config.toml
rope_base = 10000.0
rope_fraction = 1.0
lr_mult_qkv = 0.7
lr_mult_up = 1.03
decay_fraction = 0.603
dataset = "wikipedia_en"
Each number is 500 + 50 x the weight over its row's rms, rounded and kept within 0 to 999. Layers, rows and columns count from 0. Numbers have three digits each. The size before them is the row's rms in percent of the matrix's.

# layer 4 MLP gate, 256x128, rms 0.22, rows 113-120, columns 0-127
107:547479388550433550518515547556640491553594443550510497484579523512459504491596529424570550452544395488483544442482482544427507584468510507506529521566574489526510616512479438466418520511492438482519528516535517518548444477550500557545492531463470469476511520457471552331445527527493463599480513409542444442532525514514530524442520581412405473442565484440522440477504486451514512502483
105:521482554577457445612500452456436500502460514492445404629391483465501515549521471464514448586586482498505481541510509535506483627486491564554514524489565518476478460459453492516480574382454584446548450503524408481517414482562537502402544520493516510511459558551445615497569396576460575579522511479496398438534531487478482449547470481446523460504486553485568505472510532574515499483544
104:531529550538515481434463603524487454545496550500496544628456495579415535588493532453440497554501444526509443421624512483565490409541594520526526506533409545453474522544500430408516477426427519474525535575545540435496538516526412513431517452494541441488527540496506423516568506459479514498448427502416537563599590500532425467499499500393571398462540474533488490579509495518515518523522
098:510511576515510512458539518507517464509578502455544483564453466516558547485564553454461545543500459449501502445505518582461443521561529487469584493496420614523462592478461572559482534456421516460512414528438524391509383464532478517520530528530507455587489410568580454537481469544491541484605510451515473520478564522518500461493418397469588459572367474538476481513526462444380443545553
101:485499490417455595586542489613455505556444415429511570482445462507496545568496476464572530478537524513487532545463442572489485490463475434536472538605486390474529453431515536614510410434512484405525449529500613504432457538571490467456465464448532541488574482513438485466560467471457467446542513484523498579437572481493521554582453559478437444558478545452498518530500364447520518474457
096:477511578515477513471354515414465458416473541475502442452472426507503526500558495476474534493511556488479411465531453413511469452522569501528532595537431442496592571458528527603458460519508520414556479558422437454487459445608565418531418553516607491552470429503497515404476559534479534573437534439569529505500417532471506514422504612516495507485444506517538456563522545467453475492509
095:482440538559488550537607485452529523437574479411576456460540492447512631508427440413486520496390517507487473596453503568522473561520463493508612529472534470488454374499473519560415510462482540576626495492523574409470505494549505515511470533520541453463492465540436412480468476506482460606549472527549548438469546494489498570530581527471457463527565522455570515590455468492495536447540
098:540534498538562476498512505413423480487490612464502489508578525521533469576477512545514535446460490541519426464481507559553473505562563473448470467490514479552493414464500572498469445454587517466386579503481433386507483537481486522442474514432492393464419453514564604549358631464522495493509449446490555441462483487560415441483440521519410495464527516488507500528373506523463466555557
# layer 4 MLP up, 256x128, rms 0.225, rows 113-119, columns 0-127
103:367434410457409527520583521476518552455503519546525573489525483515461548595424491566419636455431448454495520450486456558432529502416514466547522560476505462510409567557463452553549436497549421445590539438552511419551524528489513500492493494538581484518493492475440516450511512509508582440455592520448557508519463542490429473491514483513425503594386468480492435556574493526481513469494
105:511545413530473506512492488458494415500506545569562410537503573555488355442535601520445527367451505570550491517550461481536484526472521499450523514452483503504571464537555465536547370497579512502497460459423499513589410468461463454415500551517530471463608501490428505515481562449507497515575480517506519513422474441572591449517539454497452625495507508573548527517571507597456473514498
105:525466487499493481435576574553465535550454469422479480431484489562586501473391458499530347540549563490535443496543455494497478451500502541424494445458465480566465480473479549480477475522560502496310500480427520512533448445574395470470512468492469500475423471474423575475531481460532426554560489419645540522527504528488538576540591477488493510514458542583461429500540498517449475484559
100:435525505502400580459410458486507509503456463522599542481499447529584631450464429469533536549587514491496486464512521542481459424511553476546470454491497452572518424491449570454531543526529436585431405434445562495536588485466531391397547464509461577533484583432555371515522450500524477474523539512497499568561574557447502473494418530470553467498567505546542445541495492502502482502430
105:498480502540515495587452494490568529554467551508506483548459487436532540486495443553419460454466561583500448579425554520426542530466512603458579522516533556630503542476507529489481487594533425471521429395509454551509530498611520582551541432534541551428512453459456498585486457468532440556513563595532516532528428465475457399468459484587423538551595518582517509567552508461515498500460
098:533505463545457542473484421428561452450479513431506398450416493448428559442444487393525477505412584429570461513483495509523440337483482551537453417502492463472527479472572427540506528519480579527579491485511535493475453505474535548535441512554519457419363457523560567443500517612479473476438542447512471551479498516467499533537557611433450532477545433478515494499526514537458550547440
098:571472502525551494533537428553558563509478566495483580589506425555494612600389483439544508475494499467471550452541551534480521530521471507430504527456535439460519511456580448570470501521464525536584560440447475482491453591457451561457531429509388527474429585556476457445525406553470435539496548553471534571422543433454516461595539436486452463478522580484548468433484488509472491556590
# layer 4 MLP down (transposed), 256x128, rms 0.103, rows 113-119, columns 0-127
102:415555518549479472507505491498576511463573473458498555549464520456536513486500466471477490588461476435522485497527488510444502431383523415538537480407542513530485474459495457473495633453569508569427468501543474411593465439480507447435539521552558426490469485499481503436504549558485568444526554554472582545474496553498474604472452592456521598408473524612517456621561447489510513423427
105:478528500464510554494566530461551556499433535483588521523451567452517532373499473519571380492460532599549396554560515525607552491551439445601518526492436483590546523469517495523616344500520489483468535465502502471543458472516515511443457443589493493433432520554485548490408561503468513453519534461509517520567408455462539534614532483457458490492493467516444526417484502440476514455478
102:580523454537502456519467574587460554545549460526496530545508491477580509551390487552541503550501506482610539480509504542452438529550536433531538492491592474524513434458524463496526476472548470468537454435597450531463480484439509465505513462412463537531404482588336618440392523497525497517504462519469585547474522515536451395480526481538500495578505527522461357414467536503512475538435
096:450499449494455527473556467503512567470585557486507586467520440503473484533526523491440450524440539512529495455474516496412487574422507437541476505529419619434404531573490563531495612537410500517550515507515440444471473667463519518478436473533573480460396486480529419506553488633552547500498436479434405542545573506457510511489622500495511478521499491477487539465472462442469600490509
102:532530534550550521590528574490462569527566460534577438531549519429537453518413415574369481470456474487462557514519431519516472480462511585423425426490575505600550486506511485421524571561548551524571445496522485520488564524453447578506493484472510528479562471420559513541491448527528430442467527556538589528442463467521380410512554542441484493485519516496439468600416503459432469457467
091:421541533460568584510533449627425494494562465515396550548399582441401514511511555530440530526490503458398473574519492516499512530544574468508554477461555449568519517575502427470564464487564449544529476546603507465524450482527519479471452425534507551478572468473528537556580495444465491444455520485527502464568500496398545549484406401526569498463577443499483466410422437541483505517511
101:471391513564436563453457553477633535493549529538503598492591524563448509511471476461571456467392522467445449570575424532440461478501493504514487436444451467446538542507472552467378498563448479462429443543556493482406472484523444552534430541428562480408508544470436477479502501518535460470606613530511530537511540432449585555537567452508555502515516439568532540469473511522529492476498